Part of a small language model's weights.
Architecture: normalized queries and keys, a smear gate, learned residual scales.
Each number is 128 + 24 x the weight over its row's rms, rounded and kept within 0 to 255. Layers, rows and columns count from 0. The size above them is the row's rms in percent of the matrix's.

# layer 8 MLP up, 512x128, rms 0.422, rows 0-53, columns 0-127
size [108 101  97 105  99  93 106  99  92  95 102 104 103  84  96  98  89 104 104 100  98 105 104 116  90  86  99 102 104  99  93 103  93  96 110  94  91  95 102  94  99 107 106 108 100  99 107 102 105 126  94  79 100  80]
[[169 130 139 156 163 120 146 117 117 119 129 120 149 167 143 134 137  95 121 145 137 166 145  71  98  99 100 102 114 146 150 151 121 137 110 101 126  99 123 156 138 125 148 152 123 113  99 189 159 180 143 143  73 164 123 156 116 129  85 141 140  78  82 160 110 166 128 150 171 127 106 105 135 145  76 126 152 128 184 118 136 168 112 133 138 116 142 145 124 134  92 155 156 137 124 140 165 136 142 130 120 136 139 133 131 130 146 145  94 112 135 115  90 107  99 167 127 104 135 126 103 135 159 127 115 116 118 101]
 [ 72 111 141  93 128 147 137 133 166 149 139 132 119 127 112  69  87 193 125  90  95 159 127 114  88 155 112 142 107 147 107 149 122 128 103 109 115 171 120 157 117 161 154  94  85 150 132 145 110 129 146 145 150 179 105 152 181 137 135 114 132 136 109 150 125  96 149 127 132 109 159 119  90 106 114 109 134 144 102 134 164 142  92 123 100 120 121 111 142 106 164 146 114 188 118 144 148 125 117 120 166 113 130 150 132 161 122 155 112 110 102 116 115 107 111 124 135 126 136 144 151 108 107 136 158 144 184 124]
 [116 125 140 145 113 115 102 165  96 119 149 160 121 158 126 119 137 142 103 150 114 124 131 129 134 169 116 150  79 117 142 110 143 149 109  95 130 123 143 182 141  96 159  95 124 129 144 139 103 164 145 118 128  89 155 143 130 129 116 159 140 179 126 121 136 145  66 133 143 119 165 120 125  93 135 132  97 134 122  99 132 155  94  77 132 140 109 144 104 115 108  96 123 108 172 111 131 129  91 144 189  84 148 108 137 118  83  83 119 122 149 121 112  70 117 111 152  82 144 110 132 129 149 122 110 135  82 127]
 [146  75 149 127 137  81 162 135 169 139 109 138 189 150  91 160 140 129 136  96  83 107 121 154 133 129 103 126 126 131 112 110 149 109 147 166 138 141 100 124 121 158 144 123 123 120  93 129 138  76 152 132 127 109 135 108 146 183 127 133 122 142 137 150 174 141 116 100  97 151 128 168 105 124 124  99 134 156  90 150 116 141 142  98 120 110 121 133 135 185 149 140 154 105 131 149 111 124 151 129 127 137 144 116 148 133  79 132 122 159  91 130 103 146 180 113 102 179 177 101 150 124 123 167 130 141 103 118]
 [129 121 122 116 128 125 102 153  94 112 104 101 150 139  96 122 143 105 140 125 105 127 130 164 121  85 166 157  53 148 124 145 131 130 146 142 140 135 116 118 130 116 116 155 116 150 128 158 164 121 125 165 166 118 108 123 146 145 139 141 172  95 135 152 152 157 140 144 143  78 123 139 145 156 113  78 126 122  96 129 124 124 116 139  86 105 116 128 140 140 149 110  72 133 167 138 163 120 147  90 105 141 128 175 120 143 114 134 117  97 153 122 166 132 181 152 170 169 177 120 105  97 129 152 128 104 127  83]
 [173  89 105 116 136 181 138  73 146  41 152 141 145 135 160 118 146 137 124 162 131 143 147 122 154 107 143 136  76 151 145 143 103 120 138  96 103 158  87 139 121 162 140 134 153 153 131  80 120 149 116 147 184 140 134 145 104 103 127 132  98 112 116 103 160 121  89 159 114 153 153 132 126 127 125 123 155 132 136 147  98 142 165 155 125  93 107 148 143 145 132 157 157 155 107 145 112 166 127 114 118 148 156 123 110 130 143 117 111 132 113  99 148 116 156 137 132 152 150 153 124 127 127 136 191 116 131 153]
 [131  92 113 115 147 115 127 131 121 181 140 160 146  96 144 155 105 114 108 115 114 113 156 138 101 133 130 170 128 163 111 151 113 156 111 101 110 158 163 149 105 116 107 163 133 104 102 115  94  89 123 138 135 137 168 140 127 150 119 118 111 130  97 116 138 136  80 131 167 139 103 156 139 134 141 121  68 146 128  88 130 116  90 161 153  95 132 128 128 133  79 116 129 143 107 138 114 117 165 147 105 131 164 200  99 131 125 154  91 120 132 134 154  60 105 123 123 117 139 133 101  93 121 134 163 129  82 132]
 [139  97 135  89 115 109 172 147 101 151  92 118 158 124 114 113 124  86 135 127 123  83 142 100  88 134 114 167 116 114 164 126 145 105 126 133 163  83 128 149 104 108 112 126 125 114 124 161 148 178 137 141 134 108  99 141 114 109  97 115 100 102 160 118 154 123  96 141 144 100 133 123 126 115  94 101 127 109 125 131 120 118 146 111 133 126 162 135 136 166 118 119 117 120 136 131 164 150 131 124 169 190 121 141 119 110 126 105 114 179 143  75 105 142  83  78 155 144 144 113 124 150 160 127 155  68  92 158]
 [161 120 132 128 134 136 150 141 133 155 111 121  92 137 143 129 156 103 113  89 112 112 110 139  97 135  86 101 115 143 147 119  73 143 110  96 143 115 115 155 143 123 132 131  89 105 122 103 111 163 135 123 112 118  96 104 117 107 153 104 163 126 113 111 175 112 148  59 115 106 115 163  71  90 111  84 109 101 149 124 138 106 100 133  96 181 101 111 148 139  91 127 135  95 129 157 202 127 175 151 101 144 131 123 141 130 154  99 118 144  95 105 141 139 139 143 115 138 138 126 124 122 134 158 150 130 109 103]
 [126 123 129 110 138 167 104 137 144 118 131 118 139 138 127 122  89 133 143 122 143 131 107 126 155 165 111  90 157 161  72 165 143 101 146 116 138 138 135 115  91 128 141 102 106 107 116 112  86 111 149 159 125  85 146 138 130 152 153 163 160 154 150 102 129 151  97 147 162 103 130 118 145 135 125 129 147 125 143 120 157  79 175 177 133 106 134 107 133 150 154 153  96 140 135 159 107 100 146 156 109 123 145 108 126 160 139 139 187 115 173 182 135 163 146 100  96 164 105 125 141  93 153 131 164 106  94 123]
 [138 135 149 151 130 127 120 119 129 117 157 139 103 188 145 125 123 133 127 112 179 125 101 132 129 100 146  90 116 156 128 143 144 125  94 104 152 147 126 195 138 118 101 154  97 129 138 183 137  98  92 140 109 130 165  57  83 114 132 163 113 127  67 149 109 128 134 104 105 158 124  95 141 127 137 137 143 160 152 139 153 144 118  96 135 100 153 171 134 169 166 122 133 121 136 143 113 140 126 117 130 120 155 104 135 178 106 137 103 164 151  96 161 128 154 112 134 127 140 114 156 124  90 123  91 143 128 130]
 [127 128 147 132 135 108 143 133 127 135 153 155  80 150 139 123  77 135 153 157 146  87 121 109 101 118 104 127 102 163  81 183 124 128 106 141 118 121 113 103 129 148 172  84  97 130 115 123 154 117  86  91  89 156 106 127 145  70 125 142 121 135 113 172 113 168  89 127 135 132 158 130  95 122  72 124 108 118 153 103 136 121 130 142 114 125 121  95 126 155 138 151  90 135 148 138 124 109 103 164 116 124 143 123 196 137 170 149 142 145  89 121 130 111 105 100 155 116 140 120 153 136 170 128 119 105 153 134]
 [141 147 168  99 105 104 121 131 117 106 134 127 123 170 154 140 157 117 118 115 149 120  90 130 158 111 133 114 129 154 117 105 169 113 152 114 130 138 117  95 110 168 175 122 131 104 124 161 106 144 141  97  79 112 166 155 120 134 118 157 119 145 149 114  96 127 138  97 153 139 135 123 109 139  97 146 125 119 111 127  82  91 148  99 193 136 135 125  77 113 157 136 125 118 145 155 123 152 158 120 115 132 116 162 113 125  88 149 151 123 156 151 119  91 143  76  76 109 170 137  98 171 129 148 106 126 125 181]
 [ 85  40 135 115 166 171 105  99  78  88 114 105 122 137 137 118 157 144 101 190 109 137 130 133 153 122 111 126 108 148  86 116  74 110 135 116 126 153 117 144 151 127 124 120  80 170  98 113 103 100 132 150 141 162 137 159 134 106 116 118  95 150 117 127 100 115 109 141 101 100 141 166 139 132 138 137 141 110 172 130 145 102 114 132 138  79 148 127 107 103 107 111 148 114 135 144 145 164 139 152 138 122 127  98 121 129 125 117 165  90 115 118 104 129 156 119 149 137 139 133 116 156 132 143 111 102 141  81]
 [106 189 138 139 106 128 120 132 122 129 103 125 141  92 111 105 154 120 181 110 112 144  90 156 114 101 144 129 104 124 116 148 115  90  92 117 156 113 134 149 185 130 146  99 133 155 134 104 128 168 118 127 161 135 158 129  75 117  92  94 178 112 169 123  96 115  97 110 153 133 104  95 142 131  97 140 104 156 122 122 101 130 131 138 129  82 178 143 140 104  85 138 126 164 118  91 127 136 161 155 119 134 100 197 140 139 116 144 131 151  87 129 128 100 122 134 154 108 131 140 155 126 139 146 118 126 126 103]
 [132 131 124 106 116 127 176 164 143 124 148 165 120 125 128 145 100 122 149 164 130 144 161  98 133 135 151  86 130 113 134  79  86 112 140 108  73 129  93 122 123 147 117 155 110 101  61 114 103  83 131 181 155 116 158 134 165 131 122 146 110 140  88 157 129 150 152 133 131 135 109 159 108 126 134  96 132 131 121 119 109 116  96 133 126 151 141 160 172 159 120 139 122 114 131 170 120 188 165 148 141 113 122 127 130 178 138 122 156 103 113 139  94 141 132 149 164 109 134 113 148 132 140 128 151 175 102  96]
 [106 116 136 122 123 160 138 159 129 131 156 137 138 127 127  82 147 123 127 128  88 147  98 127 171 143 159 160  93 111 120 133 125 170 101 170 141 106 134 131 138 150 101 113 115 170  92  89  88 111 105 161 150 138  98 131 172 138  86 120 116 124 107 101 122 139 145 107  86 103 145 146 144 105  78 125 117 135  82 143 154 178 124 106 131  99 131 128 110 135  99 151 104 142 120 137 124 139 110 129  51 137 180 168 106 127 139 113 119 157 107 112 133 125 133 112 121 150 164 135 100  95 105 116 115 147 101  86]
 [ 91 139 152 139 133 131 141 170 118 127 148 146 130 141 134 132 141 101 104 149 105 143 102 120 122 170 147 119  63  95 137 131 126 121 158  87 132 107 110 141  97 132 131 103 107 186  84 133 105  89 121 109 127 136 167 144 164 108 142 135 113 100  74  95 116 104  95 142 127 121 106 120 121 109 134 140 133  96 150 137 155 181  96  94 135 137 112 103 130 133 126 129 183 124 145 135 112 101  92 122 134 144  97  93 143 154 138 139 134 144  84  85 140 141 188 115 100 127 119 118  97 120  98 138 114  77 146 130]
 [132 154 142 124 137 147 140 152 148 141 149 118 115 103 140 105 126  88 157 100 126 112  66 120 130 160 147 102 143  96 172 111 131 147 126 155  75 137 127 156 102 192 116 135 187 137 138 142 137 171 183 120  98 129 110 134 138 137 132 147 108 127 126 116 116 153  82 142 109 121 126 132 151  91 154 148 116 121 147 157 150 121 132 135 143 155 102 110 194 159 163 116 126  80 162 150 146 127 115 109 132 110 115 123 140 120 105 113 124 127 125 118  82 103 150 146 108 120 117 108  96 157 116 146 169 157 128  81]
 [115 102 132  87 134 145 139 143 123 157 153 159 119 150 143 134  96 173 114 139 108 138 117 165  96  85 150 142 108  99 155 133  97  89 117 148 119 156  87 133 158  95 121 158 150 127 108 167 113 119 125 148 124  77  90 171 143  78 118 140 109 108 155 121  88 129 143 107 152 102 133 124  92 108 140 105 120  91 121  93 125 127 127 129 148 124 124 140 139 138 138 143 128 126 128 114 165 135 151  97 127 150 106 163 150 154 170 105 169 119  80 114  88 132  83 105  90 135 108 116 153 161 112 169 143 109 104 107]
 [141 172 164 157 146 121 162 131 113 105 144 125 148 157 161 145 140 103  98 126  48 118 144 111 117  94 159  98 114 118 137 131 152 122 128 148 118  79  99 131 125 146 139 141 110 129  71 140 128 141 174 109 111 113 105 115 114 144 100 137 152 158  95 149 117 101  82 101  89 130 169 138 171 131 124 130 125 117 128 129 144 125 112 125 169 152 110 121 111 103  95  72 153 118 134 175 122 104 145 132  98 111 140 120 111 145 126 141 135 120 115 106 129 131 119 154 159 127 122  74  88 106 126 126 116  65 138 116]
 [145 102 146 121 148 175  96 122  78 131 143 148  97 163 176 136 147 107 128 168 105 180 112 153 120 120  96 152 134  86 130 168 143 139 104 114 125 116 101  80 110  87  57 147 144 103 117 151 126 128 128 170 146 152 136 119 133 102 138 152  97  90 188 153 126 146 110 169 117 140 126 132 119 141  81 128 128 107  99 122 114  87 103 144 133 125 128 125 119 136 118  74 140 125 128 147 137 135 124 126 134 131 173 117 153 108 142 145 126 141 115 139 131  79 140 161 143 103 135 100 129 142 144 119 116 130 119 171]
 [144  93 113 119 171 100 104  83 115 138 130 118 114 125  96 132 140 136 177 150 120 153 144 112 133 103 111 124  98 146 128 172 117  92  98 114 107 140 123 145 100 104 126 101 121 124 117  98 104 103 122 183  69 137 140 120 158 120 139 145 114 112 138 105 144  92 127 125 187  99 148 156 124 160 151 104  99 115 111 113 107 140 126 120 191 148 169 135 136 128 138 142 108 100 162 147 138 105 174 166 137  86  98  95 143 142  87 118 147 106 107 132 119 111 140 119 111 124 136 126 116 183 125 126 175 132 133 158]
 [100 179 108 112 141 150 130 129 135 101 127 152 129 137  95 139 162 101 160 131  69 144  94 172 115 131 113 167 149 107 114 113 125 151  52  98 104 127 164 142 138 126 142 154 107 141 135 115  86 140 154 144 120 114 125 111 114 138 138 122 145 125 165 154  95 148 150 124 128  98 137 121 111 107 125 124 132 174 122  94 118  98 129 169 103 123 182 142  93 150 151 106 101 131 116 128 139 120 123 152 149 140  81 128 137 119 137 101 117 113  96 142  85 113 122 154 112 104 100  91  86 124 156  98  87  91 104 122]
 [134 136 144 145 108 173 101  94 124 112 145 133 112 143 133 110 137  97 148 123 148 137 127 121 114 105 112 127 139 101 138 135 151  84 126 157 158 121 126  95 130 126  96 161 118 115 141 143 109 127  92 111 163 130 187 114 186 132  88 142 120  52 117 149 174 151 122 100 125 147 168 177 109 111 157 124 177  87 101 114  98 128 135 146 129 119 159 112 158 131  89 128 157 119 114 124 134 125  94 121 144 161 107 121 180 141  96  91 153 117 150 131 124 159 124 105 118 124 138 144 112 131 117 151 145 154  94 170]
 [122 133 165 137 111 159 139 164 110 178 103  87 157 126 138 127 172 173 152 133 161  88 124 148 138  98 112 134 151 137 139 143 154 125 168 138  95 160 107 177 110 148 156 134  90 149 162 141 154 151 174 146 157 184 125 130 126 150  68 153 122 127  90 130  94 129 112 109 129 134 103 107 153 149 120 149 180 120 106 150 152 100  88 128 105 123 177 128 131 120 140 142 155 109 141 120 134 140 145 116 152 138 118 112  92 153 129 151 159  99 123 130 111 104 128 143 148 111 149  88 132 116 111 120 110 119 136  89]
 [ 78 157 121 107 105 139 121 165 128 134 104 149 138 160 104 119 127 126 136 159 135 133 154 176 135 122 115 140 129 161 120 126 110 112 116 119 111 162 155 128 118 143  98  57  74 120  86  90 146 175 124 149 139 144 116 129 116 174 125 137 107 108 139 124 115  75 136 126 130 135 137 160 108 104 128 102 155 147 135 151  97  71 162 153  77 123 106 133 123 115 137 139 111 166 164 115 156 136 122  74 138 115 126 106 142 151  95 110 121 131 117 126 178 135 130 136 117 101  95  91 140 128 130 123 113 184 148 116]
 [124 131 176 107 123 114 160 121 174 156 173 115 114 129 151 109 116 126 132 177 116 139 127 104 142 133  87 130 158 146 112 108  92 119 166 161 150 120 130 134 128  73  92 115 154  99 131 147 144 111 140 122 105 163 147 133 135 131 149 119 165 125 137 166 111 124 172 131  97 112 157 128 146 144 105  76 101 160 163 151 128 154 119 134 118 129  99 115  67 130 139 175 120 142 135 160 117 162 117 127 152 180 150 108 158 108 129 103 143 104 104  77 154 144 115 101 146 102 120 150 137 155 152  93 129 144 145 129]
 [202 121 113 136 117 144 106 118 161 142 150 113 132 126  73 160 120 135 136 111 117 184 123 125 126 124  85 118 142 103 132 102 110 152 105 117  98 123 196 131 139 120 123 137 116 116 126 119  99 106 104 158 122 141 124 100 159 135 135 142 186 134 182 113 140 153 145 114  92 113 159 126 133 103 111 142  97 126 157 126 140 143  83 131 108 149 116  76 130 147 134 111 111 105  76 125 155 123 153 131 163 132 111 126 138  80 122 116 136  97 122 115 112 132  85  75 145 145 131 138 125 112 122  96  78 102 112 123]
 [116 122 142 123 125  81 175 145 147 140 113 149 140 141 111 176 113 144 113  92 133  57 167 168 127 155 120 154  77 138 144 133 151 117 132 145 175 131 126 125 102 144 158  85 134  97 131 151 139 117 135 126 127 122 136 111 110 189 121 127 161 117 116 115 169 115 125 148 133  89 118 111 112 108 119 112  93 118 176 131 147 115 127 140  98 132 134 125 113 122  84 134 132  88 131 132 166 130  94 113 139 129 136 128  88 130 120 163 105  78  91  83 118 133  89 134 116 136 128 138 146 147 170 110 161  84 104 136]
 [ 99 111 157 136 121 157 121 149 108 155 121 180 125 116 123 142 135 136  96 107 137 109 106 153 150  69 158 103 150 136 110 127 134 136 122 127 122 106  79 107 162 135 139 129 161 118 139 124 117 129 144 133 113 116 158 123  88 134 110 141 102 145 124 118  91 105 166 122 107  96 145  76 126 122 101 131 142 109  43 150 113 106 114 119 178 117 146 148 131 106 125  98 140 154 131 143 150 115 157 127 177 136 153 117 101  84  81 123  99 104 107 124 130  75 167 156 118 119 169 118 159 128 101 125 146 158 138 119]
 [151 123 156  95 144 106 141 170  97 125 168 160 117 111 156 112  67  69 105 132 141 115 138 118 146 106 100 154 132 110 117 164 146 114 111 137 126 148 103 121 160 121  92  78 151 152 175 105 119 174 183 128 146 138 111  88 138  92 112 161 157 139 133 139  82 122 110 130 109 123 127 153 130  82 123 140 117  62 125 119 115 149 119 138 135 148 107 102 123  94 104 123 125 138  70 130 118 130 164 120 122  97 134 142  89 131 114 136 103 127 124 124 129 125 107 136 145 169 123 111 121  88 100 122 139 119 103 128]
 [163 123 150 146 105 133 170 153 126  89  60 144 129 104 119 116 150  81 101 158 159 159 183 140 160 151 122 135 151 183 125 112 110 136 137  89  89  92 109 148 154 115 138 125 111 137 138  99 118 123 123 185 127 117 145 125  98 120 116 150 155 102 132 112 119 136 168 150 108 125 132 102  46 117 149 144  91 141 130 139 140 139 150 145 164 137 117 137 103 111 157  94 125 162 114 131 108 127 148 158 132 135  77 121 109 133  91 119  89 134 143 136 135 121 120 142 110 119 104 115 152 130 104 163 123 137 120 107]
 [103 129 157  95 130 144 120 139 111 114 146 117 142 135 116 133 134 123 141 114 187 144 125 131  95 148 130 130 130 139  93 116 106 123 131 159 142 127 187 174 111 130 137 123 147 158 116 152 147 137 114 128 116 114 141 172 187 157  83 140 164 128  99 119 118 143 118 137 102 122 107 100 135 105 151 110 132 130 127 115 131 120 134 143 146 128 129 105 120 114 131  89 154  54 120 169 120 126  90 144 141 141 122 159 190 164 134 146 109 133 142 116 130  96 104 126 171 157 110  33 158 145 129 115 104 100 139 129]
 [157 170 163  95 128 158 147 110 103  92 127 141 125 112 120 137 113 127 125  81 105 176 104 137 156  92 164  95 104 150 152 130 160 138 169  72 144  95 139 119  95 142 138 112 128 167 123 125 174 112 126 129 156 143 110 155  79 136 158 171 140 133 146 146 153  95 157 119 140 130 147  97 126 125 136 132 105 158 112 163 154 110 151 100 191 123 137 144 144 144 149 100 124 127 122 146 156  94 128  86 124 136 122 120 136 119 140 115 115 111 110  92 102 139  96  94 131 126 129 151  83 139 144 116 148 115  86  97]
 [111 129 128  87 110 131  80  98  88 128 123 140  82 120 152 102 105 128 157 127 104 117 114 124 128 138 153 101 105 130 120 162 110 112  90 172 131 116 127 134 149 145 102 113 130 108 156 164 123 128 116 128  68 109 135 141 167 124 140 139 123 184 155 144 172 130 153 162 161 117 134  93 130 128 100 134 144 133 123 125 161 143 132 141  91 100 155 161 120 164 113 138 143 117 100 147 137 149  80  56  92 154 109 156 144 144 126 146 114 171 124 119 136  91 150 124 135 124  86 108 120 146 130 162 163 133 145 169]
 [105 170 127 112 107 146 114 151 113 129 163 143 191 156 121 111 141 110 170 118  85 100 103 107 117 139 114 144 138 137 147 101 124 124 116 120 163 163 124 148 133 110 112 114 176 113 139 130 113 111  89 143  93 128 101 126 110 139 110 145 101 121 153  59 111 130 132  77 118 134  88 111 102  51 126 144  96 102 120 148 141 107 114 159 111 149  95 168 158 120 139 160  98 107  94 117 117 155 118 159 144 135 114 171 105 156 132 123 120 128 114 130 128 119 129 147  97 120 146 112 123 123 106 130  94 117 141  71]
 [100 109 137 115 135 135 113 157 161 100 134 144 119 124 152 194 135 139 148  88 142 130 153 131 121 125  79 157 139 135 116 140 146 110 138  79  78 110 184 112  94 144 108 162  92 122 126 147  94 137 140 115 142 134 119 155 100 126 116 146 122 113  91 107 169 152 137 124 101 179 138 102 147 114 128 127 145 121 133 131 140 153 117 165 157 151 164 130 113 137 155 135 186 130 100 140 153  96 113 137 125 132 172 115  99  82  94 122 120 142  96 122 103 155 171  93 134 128 117 127  92 137 148 140  73 122 152 125]
 [133 110 121 131 140 122 124 128 124  99 121 199 115 129 131 104 103 137 134 105 155  99  87 115  97 154  92 137  91 158 175 113 165  99 151 136 103 119 119  85 118 165 111 132 131 116 165 132 138 132 171 124  86 176 163 140 121 130 149 159 100 112 145 111 145 172 124 137 123 150  76 152 107 143 103 149 144 155 113 142 116 143 153 126 131 111 105 139  78 130 127 139 157 113 141 162 161 111 157 108 129 151  87 159 100 179 135 141 113 111 130 135 142 135 119 116 148 121 111 145 147 133 171 166  99  97 136  86]
 [107 113 143 131 131 176 124 131 143 163 144 139 164 120 139  82 125 137 126 112 117 123 136  96 152 145 149 130 148 182 102 181  97 180 103 123 150  98 159 108 141 139 130 132 115 147  91 146 136 171 137 146 146 136 125 124 113 166 111 133 145 135 102  88 105 152 117 124  92 134 174 120 122 129 142 137 149 130  84 133 106 102 157 147  73 132  96 108 111  98  90  94 128 107  86 118 134 160 141 113  95 103 137 123  80 112  94 114 136  82  85 139 156 145 136 145 156 129 136 137 115 172 132 152 124 152 104 107]
 [109 131 142 168 120 124  92  87 145 138 116 115 158 126 132 123 126 110 108 120 139 137 104 121 146 110 123 142 147 143  81 158 146 151 135  95 152 113 125 144 163 116 116  99 179 135 126 118 123 109  86 159 117 152 108 134 135 146 131 150 174 141 116  96 103 110 182 111  99 149 124 136 178 162 137 116 164 141 110 141 129 105 133 154 163 125 134 150 127  99 139 168  59 178 139 164 147 157 111 137 139 157 147 159 117 112 132 155 177 117 121  89 124 146 146 121  92 138 137  77 138 107 163 107 157 115 153 158]
 [133  95 116 139  70  99 128 138 108 140  90 117 145 179 162 130 139 127 143 132 133 143 126 107  99 103 139 168  86 153 120 168 126 112 114 121 198 113  99 131 129 116 146 146 160 169 160 170 136 109 111 157 132 148 147 128 117 158 106 150 146 127 101 104  94 133 141 126 106 113 165  79 154 144 112  88 120 104  86 147  99 107 146 139 174 130  97 104 147 142 134  82 147 143 134 150 128 168 136 133 172 129 132 118 177 126 129 139  96 163 116 168 128 147 109 127 133 119 135 100 136 124 133 111  94 158 116 134]
 [107 151 128 141 129 133 144 127 143 151 118 118 138 151 133 133  97 109 131 143 103 105  99 162 137 157 173 115 109 120 154  97 165 117  88  78 125 116 141 141 157 155 153 154 126 124 138 118 104 130 119 107 146 117 153 169 155 150 139 123 119 144 168 159 111  92  95 116 112 178 139 162 154 148 115 120 118  90 151 155 119 123 147 135 116  97 142 174 123 145 177  75 150 130 177 143 123 117  99 177 126 138 130 107 145 130 108 144 135 124  96 125 105 145 130 206 100 116 119 164 123  74 141 143 122  95 139 118]
 [115 132 129  96 122 119 120 105 112 104 120 130 118 156 150  97 154 119 134 132  91  75 106 160 119  95 118 133 156 112 131 120 161 130 128 112 122 140 150 134 113  81 188 171 132 151 139 146 175 164 149  93 115 115 123 142 130 137 134 121 129 148 129 127 164 158 136 105 147 141 159 153 176 106 109 111  97 107 139 162 137  91 127 147 157 157 136 107 123 164  82 145 183 128 172 128 129 111 156 154  69 122 119 121 131 164 142 163 116 117 152 163 152 127 123 171  93 145 142 112 123 143  80 134 110 120 150 102]
 [159 138 128 136 118 114 144 118 132 108 141 126 105 144 115 180 135 142  81 135 114 120 143  95 103  96 147 145 160 120  93 151  96 156 111 174 114  86  93 153 141 170 118 133 147 165 146 149 114 114 101 142 164 138 129 132 154 132 173 124 129 178 136 137 155 117 152 115 112 133 116 125 149 158 111 104 117 192 137 113 118 165 103 137 158 127 138 100 118 156  83 119 154 173 137 140 133 145  97 118 122 150 156 186 119 110 140 130 135 161 144 104 135 154 144 114 142  89 143 160 129 111 108 141  92 147 158 183]
 [145 124 146 166 178 138 146 173 126 121 105 165 156 138  92 111 112 109  96 128 113 117 131 154 130 120 100 140 123 137  93 160 126 140 118 131 138  86 128 137  75 136 117 155 143 171 113  91 112 140 136 118 110 161  96 125 102 140 140 140 115  91 152 200 152 140 180 141 144 115 135 145 129 104 142 114  93 128 105 115 136  77 165 126 124 182 138 153 148 174 120 138 149 121 114 147 130 116 110 180 113 102 132 134 115 148 123 130 118 128 143 130 152  85 150 116 124 159 167 119 100 122 110 114 136 123  71 163]
 [125 141 151 139  94 113 152 135 159 165  74 110 115 129 140 103 133 141 107 137 139  94 123 160  83 115 143 135 143 122 140 143 134  92 126 121 161 155 149 115 185 115 151 146 169 121 132 143 124 129 136 116 162 114 136 156  79 130 115 133 141 183  99  72 116 140 131 161 122  99 109 118 116 163 108  79 118  69 106 156 162 119 144 125 133 192 115 111 102 166 132 137  84 125 132 127 154 129 159  96 104 102 111 132 129 114 155 159 139 106 120 129  90 113 133 123 130 129 160 125 152 148 112 112  97 123  87 141]
 [180  98 186 122 135 145 149 134 135 137 130 106 148 137 148 151  81 153 106 128  84 107 124 110 134 148 131 174 111 138 139 126 126 101  95 139 132 133 102 135 111 105 161 118 155 108 105 167 123 145 155  79 149 123 123 132 130 152  92 145 130 151  92  90 133 106  87 118 105 116 141 135  98 139 107 168 107 154 144 152 105 144 126 124  93 122  99 135 116  97 132 149  89 167 125 166 145 102 153 125 172 126 125 160 123 109 116 129 139 140 129 103 188  95 103 157 158 119 176 106 160 145 144 134 119 177 143 116]
 [145 120 112 145 133 116 142  88 113 122  77  67 143 101 135 137  81 111 170 124 120 143 120 149  97 134 125 132 115 129 158 130 123 145 142 164 113 131 109  88  84 163 122 139 122 149 149  63 119 150 137 107 167  94 125 141 124 102 149 170 104 144 109 134 136  97 151 105  88  71 136 125 130 131 152 127 188 103 121 173 142 165 146 121 123  75 132 146 128 147 132 123 106 154 131 118 157 185 107 104 130 127 112 118 131 108 163 112 131 141  92 127  95 121 115 152 147 111 100 140 109 121 151  97 134 109 122 136]
 [117 110 147 109  84 135 141 119 157 123  78 117 123 108 121 154 143 156 104 135 157 122 102  56 130 155 148 127 133 100 123 145 134 122 156 104 130 140 107 147 120 147 127 148 118 150 172 119 141 142 153 157 120 104 137 137 140 104 156 146 126 131 136  96 133 132  88  99 142 158 134 143 128  77 139 139 159 103 137 122 144 154 155 139 127 137 163  96 146 152 122 188 117 160 109 142 101 124 131 147 122 171 133 158 147 172 100 154 127 101 114 171 161 194 127 118  98  72 140 140 151 117 112 136  76 152 120 142]
 [105 168  95 179 121 125 124 191 147 137  81 124  97 161  89 161  85 130 163 104 137  89 117 150 137 113  91 143 105 113 148 152 104 139 120 100 111 152 141 189 123 128 124 164 125 119 144 129 102 119 128 111 109 166 153 127 130 113 130 172 165 157 150 107 137  90 127 160 128 153 137 136 149 126 146 125 101 155 139 121 124 133 109 150 146 126 136 132 112 102 130 147 151 159 132 118 113 132 115 137  90 131 132 114 211 104 123 116 144  98  98 114 123 119 127  86  99 136 110 145 150 150 118 118 171 126 120 172]
 [ 89 135 184 114 105 124 157 138 130 137 162 159 131 116 142 134  88 135 168 135 112 127 121 150 107 115 103 190 136 148 119 133 117  97 143 110 135 138 159 109 119 119 103  89 119 125 129 127 113 124 125 125 106 110 103 138 174  97 120 139 107 108 102  76 136 131 133 102 127 136 125 105 128 132 123 109  58 133 123 106 184 148 140 145 106 147 145 155 103  78 152 123 132 115 130 104 155 170 144 131 118  80 125 155 114 166 143 108  93 163 147  87 118 131 139 123 116 135 141 124 100 116  71 118 159 143 104  73]
 [108  82 118 124 100 128 120 119 162 180 124 143 135 143 103 120  77 120 118 117  78 185 158 112 111 109 121 102 148 126 109 119 148  88 148 110 104 120 140 128 188  99 139  92 139 137 121 117 180 150 118 188 144 108 134 123 108 128 112 138 157 102 135 120 126 173 137 121 140 152 134 128 141 138  99 109 160 168 150 120 124 139 141 118  78 104 146 165  90 129 179 129 142 139 137 164 149 105 127 120 150 138 154 153 140 122 154 124 121 111 123 118 148 133 125 163 174 156 121 104 149 138 161 181 115 142 112 151]
 [130 138 143 122 132 172 119  89 130 111 185 102 106 119 137  94 149 110 101  97 129 170 133 136 135 139 108 140 114  79 119 124 154 128 121 121  88 142 138 125 114 117  88 103 133 126  91 164 112 155 154 123 154 136 128 103 179 138 109 143 123 111 138 122 102  74 111 116 126 108  95 173  86 134  66 162 150 132 150  96 115  79 170 122 151 139 124 144 121  95 137 105 147 113 110 145 120 119 139 151 102 110 142 117 168 104 143 114 135 121 137 126 176 105 113 152 136 172 163 135 130 144 121 118 174 147 126 172]]